Part of a small language model's weights: no position embeddings.
Each number is 128 + 32 x the weight over the matrix's rms, rounded and kept within 0 to 255. Layers, rows and columns count from 0.

# layer 4 attention query, 128x128, rms 0.119, rows 120-127, columns 0-127
[[128 134 129  83 125 134 132 161 109 132 112 102  50  98 119 101 150 108 104 193 107 170 177  67  91 113 113 106  89  66 120  70 136 214 143 138 143 147 163 142 178  61 161 106 111 158 143 131 116 188  84  67 207 102 146  99  92 133 153 135  92 133 124 147 136 110 155 124 135  91  59 175 148  79 149 110 162 158  64 110 127 178  62 123  38 149  92 136 158 107 142 179 159  89 108 128 106 230  89 146 136 121 128  96  95 128  85 119 156  96 163 185 159 154 106 109 109 207 115 153 160 205  66 139  96 111  90 131]
 [160 146 124 150 108  75 101 112  80 112  67 158  84 110 189 105 153  99 139 147  94 107 122  96 144 145 144  65 139 143  98  71 143 125 183 106 175  95 127 111 177 123 131 142 155  93  68 135  81 163 100 163 125 138 163 115 178 124 162 127  81  94 178 114 124 107 183 121 189 122  43 164 139 180 184 166 109 151  65 151  94 137 167 175 139 123 158  97 122 101 162  64 105 109  91 143 181 198  89 170 103 134 102  54 130  96  22 108 154 204 122 153  68  89 135 111 180 123 159 158 103 104 159  98 157 152 166 104]
 [146 184 115 159 118  29  91 132 152 106 106 170 140 214 102 139 112 124 151 114 109 130  84 155 130 113 207 128 196 154  65 154 138 132 113 101 154 112 127  34 142 205 108 116  95 148 161 140  78 154 158 151 134 168 122 129 155 137 141  70 130  72 164  98 152 175 121 154 137  88 130 147 179 176 160  86  69 113 116 158  93 173 169 127 172 119 150 112 152 193 126 135 146  95  39  81 176 120 131 113 127 126 197 137  67  90 102  51  82 183 162  95 179  56  63 121 193  74 173  17 104  61 133 160 128 159 131 131]
 [ 70 139  95 128 149 142  90 150 175 111 208  98 131 152  98 189  95 122 155 180 155 190 105  88 105 168 115 116 129 157 169 176 109 139  98  57  79 162 122 133 111 243 131 100 146 132 144 136 222 116 145 125  96 117 117 163 125 215  99  99 185 143  60 159 163 101  88 213  27 171 216  62 149 122  46 124 118 169 144 134 141  99 167 118 155 151 109 166 107 126 116 110 159 145  81 111 113 117 189 119 162 116 158 168 184  64 238 168  19 122 175  65 238 144  93 154 139  83 211 149 149 134 150 155  96 118  60  68]
 [121 133  98 190 103  54  78 114 100  78 107 141 117 181 160 141 115 102 116 186 128 111 217 157  68  63 155  51 201 157 121  94 188 179 137 127 163  92 102  99 116 133 119 116 114 155 131 134  94  68 127 117 163 180 102 165 146 116 176 115 103 140 135 126  66 166  62 108 143  76 104 103 195 151 192 124 160 128 169 123 148 152  93  89 136 101 112  77 171 131 184 104 152 110  66 126 161 127 142 108  94  91 151  94  99 149  33 114 157 141 133 144 167  81 126 176  81 117 170 141 158 103 149 157 124 170 143 105]
 [151 202 177 147 107  96  86 122 136 138 153 138 146 133 104 180 182 106 154 142 114 201 140 115 203 181 159 133 134 197  80 128 123 183 190 167 153 138 133  96 104 177 124 152 129 159 122 138 152 121  89  65 141 117  99 185 144 168 100 109 121 127 184 207 165 105 106 101 114  86 122 151 132 127  95 116 135 134 122 206 155 209 136 126 147 158 124  79 103 109 168 115 129  92 160 141 135 106 118  93 152 135 238 129 141  98 147 127  88  81 158 122 153  92  97  92 130  61 156 132  92 176  63  58  81  65  92 121]
 [ 52 172 108 156 132 111  75 126 125 130 161 112 170 135 113 130 129 110 109 136 117 134 150 162 162 143 123  89  79 181 157 120 138 111  85 121 148 153 100  82  56 115 168 178 142 191 154 101 150  98  98 108  65 177  46 173 163 151 130 145 145 113 136 154 109 130  69 125 131 141 129  84 140 149 126  59  96 177 178 126 160 175  68  58 204 136  68  97 149 119 160 153 164 193 111  78 125  89 136  87 115 120 113 126 109 142 189 200 172  53 174 113 137 157 144 106  90 106  93 175 124  92  87 106 124  87 158 119]
 [ 92  96 154 182 115 209 128 126 155 154 112  71 157 115 167 114 135 130  98  87 184 131 136 151 113 174 190 128 104 110 177 164 130 105 115 131 100 153 141 168 100  39 125 104 132 140 116 132 181  70 158 225  77 110  85 166  97 121 109 105 115 136  87 105 135 114 112 129 119  89  64 177 108  65 146  86 137  82 178  81 119  67  94 112 118 171 171 188 116 133  97 152  83 122 190 155  82 184 187 177 123 135  33 193 121 163 179 202 180  66  57 161 138 106 156 223 126 177   8 110 191  87 135 144  83  60  92  98]]
# layer 4 attention key, 128x128, rms 0.11, rows 120-127, columns 0-127
[[135 109 141 163  93 172 143 137 171 192 161 129 119 155 175 116 127 135  75 128 146  85 113  32 153  82 167 120 122 150 106  93  88 122 121 169  99 161 135  91 147  89 107 158 119 160  57 100 139 101  69 104 110 149 134 140 110 165  44 174 132 133 166 221 149 168 148 144 147 126 130 167 168  80 131 144 102  89 121 128 188 175  97  52 100  52  91 173 109  85 130 136 178 115 182  67 132 184  94 107  75 108 142 142 113 166  53  97  87  72 176 212 137 133  61 117 130 173 139 178 140 128  97 169 104  88 151 131]
 [130 123 126 108 114  34 164  81 108 121 167 132  82  78 193 100 153 124 120 121 148 148 119 135 197 108 107  57 142  38 129 143 197  46 106 167 146 104  87  90 186 117 132 126 130 127  76  78 161 139 160 228 126 125 124 155 155 103 125  96 144 144 151 144 124  99 103 136 104 160 104 187 190 124 164 132 157 108 134  96 157 122 136 121 112 144 161 133 122 123 160 150 133 124 108 157 144 136 169 147 131 141  45  35 194 188 130 158 142 196 165 163  88 158 126 117 107 129 127  67 146 181  89 169 128 149 183 128]
 [202 146 114  98 125 121  75 161 132 106 113 164  99 135 107  43  99 127 113 119 138 141 160 133  93 167 122 139 122 140 140 172 209 106 132  88 112  52  50  67  98 182  81 137 100 159 112 116  98  61 178 212 194 112 127 167  85  96 157  41 128 125 135 109 137 151 139 121 128 111 197 157 113  92 125 159  80 144 138 145 173 118 206 114 152 177 140  85 152 121  60  92  76  89 108  93 162 167 193 158 152  82  99 117 126 156  96  52 150 172 182  95 188  42  67 156  81 123 116 133  98  69 115 148 128 122 125 172]
 [130 160 141  77 148 218  63 124  85 134  85  54 146 176  84 158  90 116  95 192 111 100 160 136  76  80 156 200 105 173  99 143  37 165 161 108 159 160  87 117 121 197 147 111 122 125 160 181 128 106 171  70 140 108 172 103 101 120 170 119 124  71 121 109  70 126 160 139 130 143  94 116 111 125  83 175  88 106 143 175  79 102 141 145 148 141 125 102 133 124  82  69  91  77 143  84 143 150  31 119 183 120 138 200  61  86 117 109  87  95  87 103 165  78 106 147  83 126 140 133  99 120 189 112 115  78 125 200]
 [150  90 125 100 139  96 121 153  78  96 129 135 100 125 109 104 123 112 129  31 198 159  74 138 148 132 125 135 151  73 166 170 166 145 203 153 160  89  98 162 204 139 118 109  89 161 132  89 130 147 135 171  99 162  91 129 161  80 127 102 173 158 135 112 168 160  76 176 175 103 145 126 177 129 129 107 166  58 144  92 145  70 104 116  98 154  83 100 176 108  92 149 148 156 117 106 134 103 116 124 188 148 134  68 135 213 125 138 125 183  83 134 172 160 210 120 100 161 139 105 138 163  84 184  94 211 157 149]
 [129 174 149 140 106 226  77  81 126 138  74 141 104 158 116 106 180 124  99 112  95 102 164  50 198 124 128 160 134 160 134 125 151 145 103  96 129 155 139 122 119 149 171 137 109 140 160 136 134  66 168 159 179 126  92 143 143 122 121 150 129 164 166  95 113 201 166 112 155 118 114 108 106 126 115 173  81 150 120 170  96 184 120 124 138  90 108  85 141  70  50 159  82  64 133  94 136 141  64  92 127 142 124 211  84 125 112  82  94 168 145 176 134  90 128  98 173 130 118 187 112  99 125  96 181  11 103 156]
 [ 76 116 138 139 172 153 136 136 108 159 151 139 149 159  87 116 170  81 137 102 162 126  66 104 151 112 110 170 151  83 171 131 160 165 111 128 145 157 115 180 108 111 185 131  86 155 156 183 126 117 131 141  88 109 132 110 143 127 140 120 164  82  54  69 131 182 125 180 134  68 135   0 146 157  53 141 129  80 162 144 104  76 108  84 131 118 122 102 180 134 120 143 178 142 106  51 172  99  66 155 160 192 166 140 150 139 173 176 108 111  59 159 101 219 146 105 153 142 147 190 171 130 105  72 173 141 148 174]
 [108 123 125 128  65 111 124 128  97 171 155  90 115 126  47 188 142 136 128 133 137 142  91 143 128 186 159 109 157 116 195 101 122 148 127 119 151 181 191 186  84 135  53 113  99  58 196 117  55 169 136 182 140  97 102 146 100 190 149  92  83  93 113  96 117  97  81 116 148 110  98 116  96 160 123  96  77 120 158 164 142  90  97 152 217 125 190 138 113 126 181 154 118 109 160 140 120 147 139 131  83 115 141 133 153 110 106 165 130   0  62 113  84 160  59 146 118  98  94 134 218 148 154 110  77 135 132   0]]
# layer 4 attention value, 128x128, rms 0.131, rows 64-82, columns 0-127
[[162 136  92 138 149 110 142 166 148 133 151 154 135 113 105 156  84 140  69 121 172 120 105 129 105 181  85 120 160 149 112 127 115 135 105 174 130  81 167 130 158  86 147 103 154 136 177 215 139 119 145 102 150 110 102 107 170  57 154 120 128 105  84 153 112 104 135 140 127 138 164 183  99 111 140 102 150 147 137 146 165 104 181 125 103 118 103 132 117  60 141 118 123  74 123 109 141  81 109 110 113 155  97  95  82 138 146 167 135 116 127 138 176  85 101 150 193 121 164 161 121  96  86 139  67  96 124 111]
 [107 119 122 183 112 114 133 148  66 163 114 149 115 119 108 132 188 143 135 128 144 119 108 129 128 129 143  86 137  95  91 166 142  82 135 183 120 120 127 119 181 132 164 107 174  77 167  72 135 134 101 124 168 204 129 126 130 160 137 121  86 123 152  88 142 105 198 130 130 143 101  69 113 165 112 133 110 108 146 133 116 170 124 137 144 111 115 118 174 163 104 177 113 119 146 146 163  92 141 151 161  90 145 132 117 127 116 168 121 147 120  94 129 114 166  73 131  99 137 101  73  95 131 114 133 126 134 154]
 [ 87 140 108 138 134 140 128  83 129 153 120 141 130 158 136 108 150 159 131 113  74 128 160  85 163 152 134 117 163  91 104 156 148 118 126 133  77 108 140 151  87 137 129 135 116 120 136 155 156 101 157 144 146 167 148 175 123  81 112 120 100 127  95  95 181  88  81 112 115 159  95 143 148 138 120 163 114  98 114  84 124 100  94 149 137 111 140 190 165 101 168 112 135 109  97 148 110 143 106 103 131 114  95 146 101  64 107 107 111 163 131 134 168 137 175 106 152 132  94 127 116 124 141 176 137 102 124 140]
 [136 176 129 177 139 176 144 158 141 136 136 104 130  91 101 131 139 104 145 130 104 143 131 135 123  98 166 139 139  92 120 149 133 123 139 156 113 116 137 106  86 127 137 129 122 143 119 113 146 137 188 178 134 109 122 144 129 150 124  97 128  98 101 159 144 127 127  85 153 132 122 140 141 105 143 159 120 141 116 111 159 117  72 145 109 116 148 110 130 157 140 148 168 130 120 133 128 130 128 107 150 132 150 167 121  89 144 114 136 112 150 116 130 137 136 117 115 149  89 159 161 115 170 157 154 110 119 100]
 [ 88 142 109 145 135 119 162 102  94 129 132 109 118 151 116 156 145 101 129 134 137 100 123 136  80 122 171 111  95 123  88 126 133  96 154 129 135  95 158 134 133 169 123  90 158  85  92 139 165 118 148 152 172 128 124 174 114 124 136 124 114 113 128 120 124 114 111 130 148 159 125 146 148 144 127 132  74 119 117  93 115  83  93 139 142 137 107 137 158 123 117 120 116 165 141 140 147 127  84 132 124 121 182 111 139 191 153 114 118 178 114 119 112 126 138 123 160 103  91 133 140 123  68 133 157 120 127 105]
 [106 142 120 114 148 136  74 131  90 115 119 139 128 147 185 143 122 173  80 132 126 112 111 103 165 127 130 107 179 133 148 111  77 128 134 120 110 129 128 150  80  95 158 143  99 148 170  94 114 136  91 135 120 151 141 114 144  79 117 113  96 193 166 111 171  89  86  84 142 109 125 134 164  84  90 114 119 119 157 112  69 143 107 125 125 147 100 155 118 154 173  85 121  71 107  96 148 129 122 114 125 156 150 114 117 120 101 122 120 170 142 109 105 118 146  80 121  96 152 145 110 147 148  95 144 174 150 111]
 [137 167  95 124 103 141 102 145  97 103 108 144 129  93 135 110 148 155 140  99  66 133 105 104 181 158  87 141 128  97 156  99 117 110 142 107  76  80 105  95 112 122 126 154 115 151 144  96 103 102 118 129 116  88 115 118 161  85 110 112 132  81 154 112 164 117 150  82 171 121 180 164 117 130 121 147  96 109 154 139 141 120 146  95 128 118  88 178 157 111 169  98  97  92 140 110 122 141 119 111 144 116 112 147 127 109 103 105 104 136 120 139 131 166 140  94 162 118 140 124 120 102  87 153 162 120 174 136]
 [128  98 154 120 167  97 140 125 130 165 105 161 117 108 187 130  90 159  96 126 133 163 135 166 103  92 150  86  97 153 110 118 132 149 154 103 130 155 145 128 123 140  99 142 105  97  88  73 141 109  73 101  91 122  76 105 135 200 140 170 142 161 138 154 111  95 125 165 137 165 170 124 129 100 121 122 110 112 127 135 112 158 134 102 136 175  98 106 103 149 140  86 125 130 147  80 170  90 124 121 116 174 146 125 143 122  86 140 112 162  94 113 137 120 142 177 101 118 125  91 150 116 168 136 122 145 102  96]
 [ 98 169 146 134 121 158 116 100 160 108 122 142 182 186 111 136 135 131 116 152 152 131 130 143 110  93 120 107 120 116 134 130 127 105  83  84 186 113 127 133 114 173 138 134 112 146 124 108 109 124 104 110 184 101 126  75 102 100 105 121  96 147 124 101 168 137  97 115 137 131  88 132 133 124 149 115 125 118 121 147 175 158 115 137 130 106 159 124  97 132 179 129  90 142  94 148 142 130 131 120 163 164 180 115 127  97 159  94 101 134 173 131  91 148  78 105 169 169 146 177 117 119 108 138  88 116 141 121]
 [ 86 132 116 135 117 107 128 116 147  92 131 133 143 129 107 123 150 142 102 105  99 113 138 169 104 166 120 120 103 163 101 157 154 101 125  59 111  86 125 146 131 152 136 142  93 138  77 180  79 130  98 172  95 136 129 115 106 137 113 144 124 108 112 126 132 112  99 146 114 108  85  94 136 140 149 137 108 148  91 142 171 158 145 109 175 127 127 164 133 157 159  88 131 138 136  76 138 117 138 176  84 158 152 112 157 116 124 136  99 107 127 147 116 136 161 112 133 108 101 157 132 153 181 159 167 122 177 128]
 [ 85 109 154  66 185 173 143 134 114 135 123 141 149 127 115 111 115 110 123 132  82 136 108 162 120  87 118 123 103 141 159 139 133 145 105  86 144 143  77 169 155 130 106 109 100  79 111 133 103 106  97 102 170 135  99 119 138 133 145 138 147 161 184 142 122 153 111 143 164 101 141 146 119 105 124 112 133 102 106 130 109 151 136 144 121 122 166  91 106 162 120 147 123 170 117 156 158 140 152  85 110 111 144 114 115 122 109 122 118  98 134 164 110 118 120 139 133 131 151 124 133 159 142 118 117 152 141 100]
 [134 100 133 124 146 152 169  82 142 157 132 190 113 133 105 121 152 158 147 153 155 116  81 149 106 132 126  94 160 146 113 121 124  89 145 153 130 110 129 124 141 161 112 104 135 100 110 100 171 131 140 132 159 173 118 134 141 106  66 107  80 185  79 102 117 107 104 134  72 121  96 140 135 162 101 138 129  97 109 146 124 146 101 176 179 123 131 131 162 139 133 147 123 163 117 154 152 149 112 152  82 172 146 104 158 126 168 130 141 161 115 125 170 110  83  80 127 155 111 102 120 138 150 169 131 139 141 106]
 [105 128 119 126 131 122  96  78 147 104  89 147  92 162 130 189 115  75  45 100 175  99 121 103 177 125 107 143 154 111 122  95 150 122  88  79 172 121 113 142 108 150  95 160  92 150 123 124 124 145 110 190 140  58 107 158 125 122 155 111 152  91 134 155 179 126 153 128 108 109 121 134 120 105 162 108 199 117 115 122 122 109 159  96  89 152 137 141  83 113 155 119 115 149 150 137 155 132  97 143 154 123 139 170  97  80  98 108  97  96 120 166 104 107 132 165 176 154 154 164 113 191 102 112 121 109 116 134]
 [113 112  90 119  90 120 126 117  95 139 113 140 144 148 135 114 141  98 120 148 117 105 143 135 106  76 133 132  74 149  94 184 161 121 141  83 138 145 133 113 184 135 142 124 100 137 115 149 120 117  76 148 132 135 136 102  87 172 187 192 190  86 129 112 152  97 138 166 118  94 135 125  90 162 148 126 138 160 112 128 143 157 145 107  95 135 151  91 111 136  90 146 129 117 131 153 131 129 145 136 165 118 116 112 150 137 127 123 135 132 112 156  74 100 190 155 136 114 114  99 120 124  90 100 100 142  96 125]
 [168 115 125 116 109 126 131 146 183 171 139 165 170 115 116 132 163 125  94 114 138  90 118 130 116 197 154  98 146 103 123 152 131 194 133 148 104 141 122 141 148 151 127  98 125 128 152 191 141 146 114 100 154 113 130 150 101 164 140 183 100 125 114 102 128 113 144 129  90 125 117 125 106 114 146 170 163 129 160 149 167 129 184  93 136 102  98 164 154  73 124 103 129 114 151 123 165 139 138 137 106 118 113  98 105 111 145 101 129 148 115 125 107 146 101 151 137 197 129 127 145  79 136 103 138 109 128 138]
 [108 132 164 130 164 132 157 129 165  85 150 134 109 134  99 154 138 123 130 107 159 123 118 107  85 147  65 131 118 144 112 170 184 134 147 117 152 149 141 123 126 113  34 120 148 100 104 152 133 128 120 154 147  98 125 125 103 117  95 139 141 134 132 142 136 126 140 155 150 155 104 118 150 172 163 157 141 147 114 107 136 124 105  88 164 144 143  91 166 145 163 100 126 164  96 164 175 136  96 185 121 111 102 134 142 162 132 148  90 141 100  98 123 150 150  88 100 109 136 117  60 176 169 129 157 155 113 112]
 [126 129 157  84 100  86  85 115 108 153 101 131 145 148 146 115 109 139 120 151 128 130 123  98 136  98 138 162 162 155 142 161 129 159 149 156 128 152 115 125 152  86 112  90 148 127 147  87 136 190  90  92 118 120 130 142 166 176 134 150 123 147 136  76 165  82 122 102 141  91 141 103 142 118 130 142 150 131 121  81 111 131 120 110 102 135 111  95 129 118 103 139 132 130 133  99  92 142 150 134 175 161 116 101 112 110 117 158  88 158 131  83 110  77 172  68 145 106 108 107  85 112 119  79 121 131 146 129]
 [104 146 102 105 128 123 147 121  98 142 121 134 126 176 162 117  96 120 172  96  95 170 109 135 144 133 125 142 137 140  89  73  99 114 122 160 113 101 127 135 126 144 120  95 125 157 177 115 117 134 134 109 166 152 116 111 184 134  98 105  93 129 137 112 119 182 117  90 142 119 137 179 130 139 121 104 114 113 147 110 142 118 133 184 200  77 115 166 184 117 150  88 155  92  85 140 132  90 137  90 116 109  89 201  99 119  99  82 120 148 111 128 157 146 124 142 167 161 132 141 141  68 117 174 111 121 111 163]
 [150  34 128  94 123 125 151  88 175 138 139 117 130 122 172 138  81  88 102 108 144 167 142 107 109 139 112 141  94 142 148 151 134 141  77  89 101 137 168 112  78 136  77 136 110 166 124 134 142 105  92 110 104 123 147 136  86 105 149 205  97 145 181 107 133  94  96 120 143  83  82 195 173 129 123 136 176  76 120 104 115  94 121 128 129 135 104 124  83 105 153 135 156 134 126 152 122 131  96  88 117 137 153 149 161 158  94 136 128 150 119 134  86 136 138 155 118 136 123 157 135 161 106 109 101 149 107 150]]
# layer 4 attention output (transposed), 128x128, rms 0.111, rows 64-82, columns 0-127
[[120 125 124 143 103 157  86 131 128 117 138 124 205 150 138 123 111 181 124  99 155  72 109 128 143  89 129 103 119 122  62  96 112 104 137 138 121 163 101 144  96 122 145 162  90 168 105 143 142 138 135 123  43 123  74 111 118 149  68 155 106 102 196 138 157 135 150 152 157 161 116 184  91 138 107 159  88 188 159  73 124 100 131 115 130 141 148 111 133  98 114 132 146 105 133  66 144 173 198 164  89  88 187 134 139 113 105 102 135 128 168 123 120 119 165 170 112 167  98 173 119 130 120 152 148 128 129 113]
 [ 76 165 122 139  87 167  94 150 168 145 130 115  93 115 114 131 124 131 148 129 123 138 118 163 128 109 138  94 142 107 117 165 136  91 100 130 139 158 149 115 145 146 126 109 109 119 155 137 144 130 121 146 173 162 122 144  65 129 149 176 115 123 114  91 147 133 115 155 142 136  86  71 129 176 192 144  82 118  91 123 155 161 108  89  89 142 104 159 144 147 110 141 127 120 120 134 118 125 106 119 109 163 105 148  86 130 117 128 194 120 120 164 123 143 102 119 138 175  96 111 110 115  94 144 157 123 126 106]
 [172 123 167  99 153  84 103 165 125 142 128 146 132 145 158 118 128 102 112 124 175 158 131 118 121 149  89  93 152 123 121 104 104 117 134 135 136 111  75 135 140 154 188  74 124 136 108 120 185 168 138 155 139 157 118 120 128 137  98 136 153 191 132  99 122  99 114 107 147 106 134 104  92 116 160 126 105 159 143 107 129 127 134 100 157  89 119 114 100 152 111 138 135 120 112 100 122 102  98 150 136 142 131 134 147 119 166  94 176 130 125 135 150 138 112 128 132 135 129 146 103 142 146 119 102 109 125 130]
 [ 95  97 126  82 130 133 112 132 122 107 133 103 115 101 149 155 179  93 142 135 139 126 133 110 114 164  97 128 121 137  84 121 118 112  79 120 113 146 118 120 143 130 140 168 145 150 106 130 103 165 138 138 127 115 140 156 113 120 129  70 162 165 142 126 133  80 158 167 142 132 126 139 131 153 134 134 133 161 111 156 139 123 131 136 161 111 105 153 155 108 127 113 146 117 129 116 116  79 123 129 102 113 143 114 162 144 151 153 138 137 123 139 139 108 104 125 121 129 136  90 131 107 168 108 106 136 164 119]
 [108 178 132 117  95 126 136 152 128 120 161 146 176 106 129 158 117 107 134 120 140 118 141 170 153 144  84 139  93 118 116 152 108 139  95 157 167 124 108 161 141 112 144 124 156 157 161 144  85 133 132 138 187  97  86 144 104 146 108 156 150 139 156 142 159  95 150 124 144 120 141 106 120  96 122 154  88 122  93 110 140 114 122 119 137 118 112  73 114 122 128 137 123  85 128 135  83 123  89 114 140 113 138 148 152 111 161  87 134 159 133 139 118 128 100 106 101 139 132 141 142 154 119  84 128  83  98 156]
 [136 110 130 135 216 116 111 142 158 132 131 101 153 133 157 116 139 107 127 113 161 142 149 145 104 160 102 100 147 104 122 146 177  86 150 164 126  85 133 146 125 113 102 163 153 140 105 153 148  73 186  97 100 123 140 113 120 130 116 136 147 115 134 108 147  95  82 100 102 120 157 132 108 120 133  94  97  96 136 128  85 132 134 122  67  98 123 128 130 144 138 141 116 139 141  91 135 139 118 121 131 163  76 136 151 109 118 149 138 194 137 131 134 158 116 128 132 148 138 144 148 127 143 150 116 110  87 125]
 [ 90 118 162 189 163 126 143 145 160 152 148 122 127 111 113  90 114 177 134 113 155 144 145 119 129 120  99 131 169 126 155 125 102 137  99 140 169 132 151 127 113 148 155  94 120 173 111 127 139 166 138 137 148 145 160 133 143 118  70  95 162 131  79 137 143 168 102 166  70 100  97 132  80 133 100 130  92 111 158  83 123 111  75 117 113 137  79 157  71 119 114 171 123  97 125  78 114 110 151 142 110 101 137  96 138 142 154 140 115 156 137 112 101 175 115 150 117 121 159 134 110 151 156 146  97 131 128 125]
 [171 114 119 113 150 108 100 160 151  85 118 134 121 153 119 104 141 136  77 140  85 132 110 119 151 112 137  99 139 151 129 169 105 151 111 142 139 178 152 140 158 123  82 142 165 118 148 153 112 119 126  89 157  95 149 107 156 143 152 145 127 137 113 111 112 137 120 108 110 128 129 153 120 141 117 108 129 122  98 121  79 146 122  83 127 118 121 117 182 138 148 107 154 114 117 159 157  63 161 164 129 145 140 144 143 113 130 144 109  94 126 123 127 181 155 120 104 150 152 139 100 157  94 148 125 133  86 113]
 [154 128 129 113 137 136 171 178 133 132 138 116 117 112 159 166 140 150 128 127 173  67 115 105  96 146 138 167  82 130 157  76 123 101 145 166 108 130  96 125 113 136 140 163 170 145  98 142 129  85 109 128 123 159 102 140 108 112 111 111 114 134 120 129 141 149 120 160 124 111 146 127 112  98 120 133 119 104 151 116  60 146 160 141 137 149 108 140 132 148 100 151 129 125 106 108 154 137  98 107 123  73 131 119 153 131 151 183 127 124 137 127 143 131 125  93 143 110 109 136  84 126 103 127 123 121 148 145]
 [166 131 154 152 181  87 109 109 124  91 145 126 138 131 103  96 173 129 148 109 132 130 161 148 129 139 107 110 183 131 138 139 158 161 131 115 119 121 108 172 153  95 166 101 133 119 144 130 131 141 134 155 100 132 109 130 115 105 130 135 133 119  96 118 117 147 130 183 128 124 118 147 142 124 128  97 125  79 107 130 139 119 121 103 146 113 142 125  90 159 132 141 128 107 123 133 128 114 137 137 120 143  79 141 114 144 150 175 100 143 147  98 141  99 125 107 152 152  99 130 107 185  84 145  98  92  80 139]
 [ 95 102 125 130 140 145 136 151 140 109 138 123 121 152 134 154  99  76 151 118 106 158  99 115 106 157 179 157  66 174 146 144 106 129 147 130 141 120 181 127 113 134  81 102 118 137 110 115 165 140  94 141 124 119 109 154 171 117 128 118 130 105 134 160 121  98 117 149 127 105 151 113 125 119 121 112 141 119 167  95  75 113 131 116 146 111 103 158 135 117 165 153 159 144 101 125  99 122 153 153 103 122 108 162 129 124 106 155 115  96 132 131 129 109 148 140 147 136 108 157 131  98 100 113 145 147 122 135]
 [158 102 129 118  63 128  96 153 130 133 161  93 147 136 166 133 130 118 162 126 166  91  94  94 100 126 102 115 136 120 147 122 104 150 127 174 117  88 137 150 111 133 145 129 149 146 176 119 119 156 139 128 138 136 152 133 124 114 137 155 135 137  97 138 122 147  98 107 170  76 122  86 127 131 126 161 143 132 186 115 121 121 120 117  97  99 132  76 133 150 160 133 104 163 108 147 104  94 101 138 174 102  78 134 111 115 124 174 116  97 136 133 153 152 136 146 150 114 134 171 125 124 119 100 172 127 106 131]
 [122 116 116 123 119 117 126 206 113 157 142 152 117 105 173 131 106 114 134 100 131 102 104  99 176 140 126 153  85  69 143 125 137 119 142  65 219  76 113 124 110 148 118 202 156 100 102 163 155 133 143 114  54 145 103 119 100 141 150  81  92 138 177  77  92 189 136 112 161 134 148 108  66 132 124 168 130 123 146 151 121 144 102 168 186 125 200 166 115 116 124 149 103 121 142 137  99  75 127 115 113 182 106  87 131 108 146 131 125 112 185 120  89 121 115 102 127 105 152 137 135 127 115 189 140 151 134 135]
 [168 134 104 131 130 117 127 150 120 142 138 141 106 130 124 143 145 141 155 136 133 150 137 202 160 120 161 133 101 156 121 133  76 173 138  96 136 142 162 120 138 120 154  84 160  90 137 124 148 133 113 145 146 170  97 127 143  95 136 137 115 137  95 116 132 165 102 171  94 129 117 134 151 155  86 137 137 101 108 157 167  58 181 110 165 112 163 134 124 105 125 104 129  95 132 134 155 123 156  80  94 124 139 103 128 124 113  97 110  76 100 156 125 125 112 104 105 133 131 114 132  67 115 141 141 132 122  74]
 [165  98 114 142 101  93 101 103 138 147 154 108 134 130 120 119 114  96 125 176 140  96 138 115 143 112 163 131 140 109 106 152 126 132 128 112 141 140 100 107 141 158 115 122  84 141 156 149 128  88 120 125 139 119  94 113 124 193 117 165 107 149 144 128 108 115 118 136 114 111 127 157 107 136 135 147 128 121 165 139 133 139 132 117 140 139 109 123  95 137 146 155 158  80 157 153 134 122 172 121 132 138 114 112 134 112 157 142 109 147 158  99 124 102 200 104 120 102 134  96  64 123 110 141 143 137 150 133]
 [114 172  88 139 115 148 113 141 150 119 132 123 119 120 106 119 126  99 106 124 123 160  98 146 147 116 115 130 153 154 124 106 185 117 133 117 127 131 129 133 119 115  98 148 127 144 153  90 130 139 146 155 131 109 127 148 167 144 153 166 111 136 137 121  86 162  83 153 133  90 141 123 131 161 149 156 144 141 129 128 130  84 131 143 146 109 137 118 157 178  90 146 135 143 120 115 128 128 152 134 150 101 106 143 136 139 142 169 102 125 106 102 114 137 105 158 135  98  69 110 172 184  69  90 101 147 111  97]
 [101 116 127 176 123 152 206 100 171 142 115 117 127 132 145 123 144 144 134  75 125 148  95 176  86 148 130 128 172 120  90 152 133 108 125  95 137 127 153 118  95 115 165 166 141 138 109 118 140 107 126 105 126 132 112  93 142 130 150 141 134 125 105  92 122  96  96 124 117 126 112 128 110 144 139 142 146 172  98 139 102 117 114 129 119 108 134  89 109 161 136 127 100 142 155 177 155 138 157 114 118 141  76  86 122 113 124 129 121 125 116 176 146 146 127 104 143 142 159 125 132  97 103 139 127 159 137 122]
 [101 142 127  87 133 101 166 126 114 131 162 116 134 127 176  87  54 132 201 140 138 119 112 117 130 124 160 118 132 154 114 106 115 122 116 181 118 137 103 133 124 180 164 107 105 162  64 105 149 106 152 111 187 116 134 162 126 154 110 115 148 104 157 121 143 115 110 145 161 169 120 160  91 122 112 101 116 121 131 112 129 147  70 105  76 126 120 126 118 127 129 142 102 133 153 141 124 100 168 119 123 111 163  97 161 118 163 124 122 144 127 119 164 105 116 116 122 135 119 106  85 189 114 152 114 144 128 153]
 [154 142 131 120 129 134 141 135 111  97 112 128 127 131 161 144 124 122 141 127 128 118 120 112  80 142 107 128 112 125 204 142 135 160 179 158 144 128 147 108 141 148 110 145 129 128 121 118 148 113 120  78 118 146 144 150 183 156 144 142 107 157 144 123 112 167 125 102 133 126 203 132 113 108 127 112  95 133  77  83 160  87 140 165 148  91 118 129 132 103 120 112 127 190 110 137 143 109 132 116 143 155 172 130 128  97 126  93  97 130 153 107 137 123 143  92  41 114 141 115 101 108 132 104  96  97 125 124]]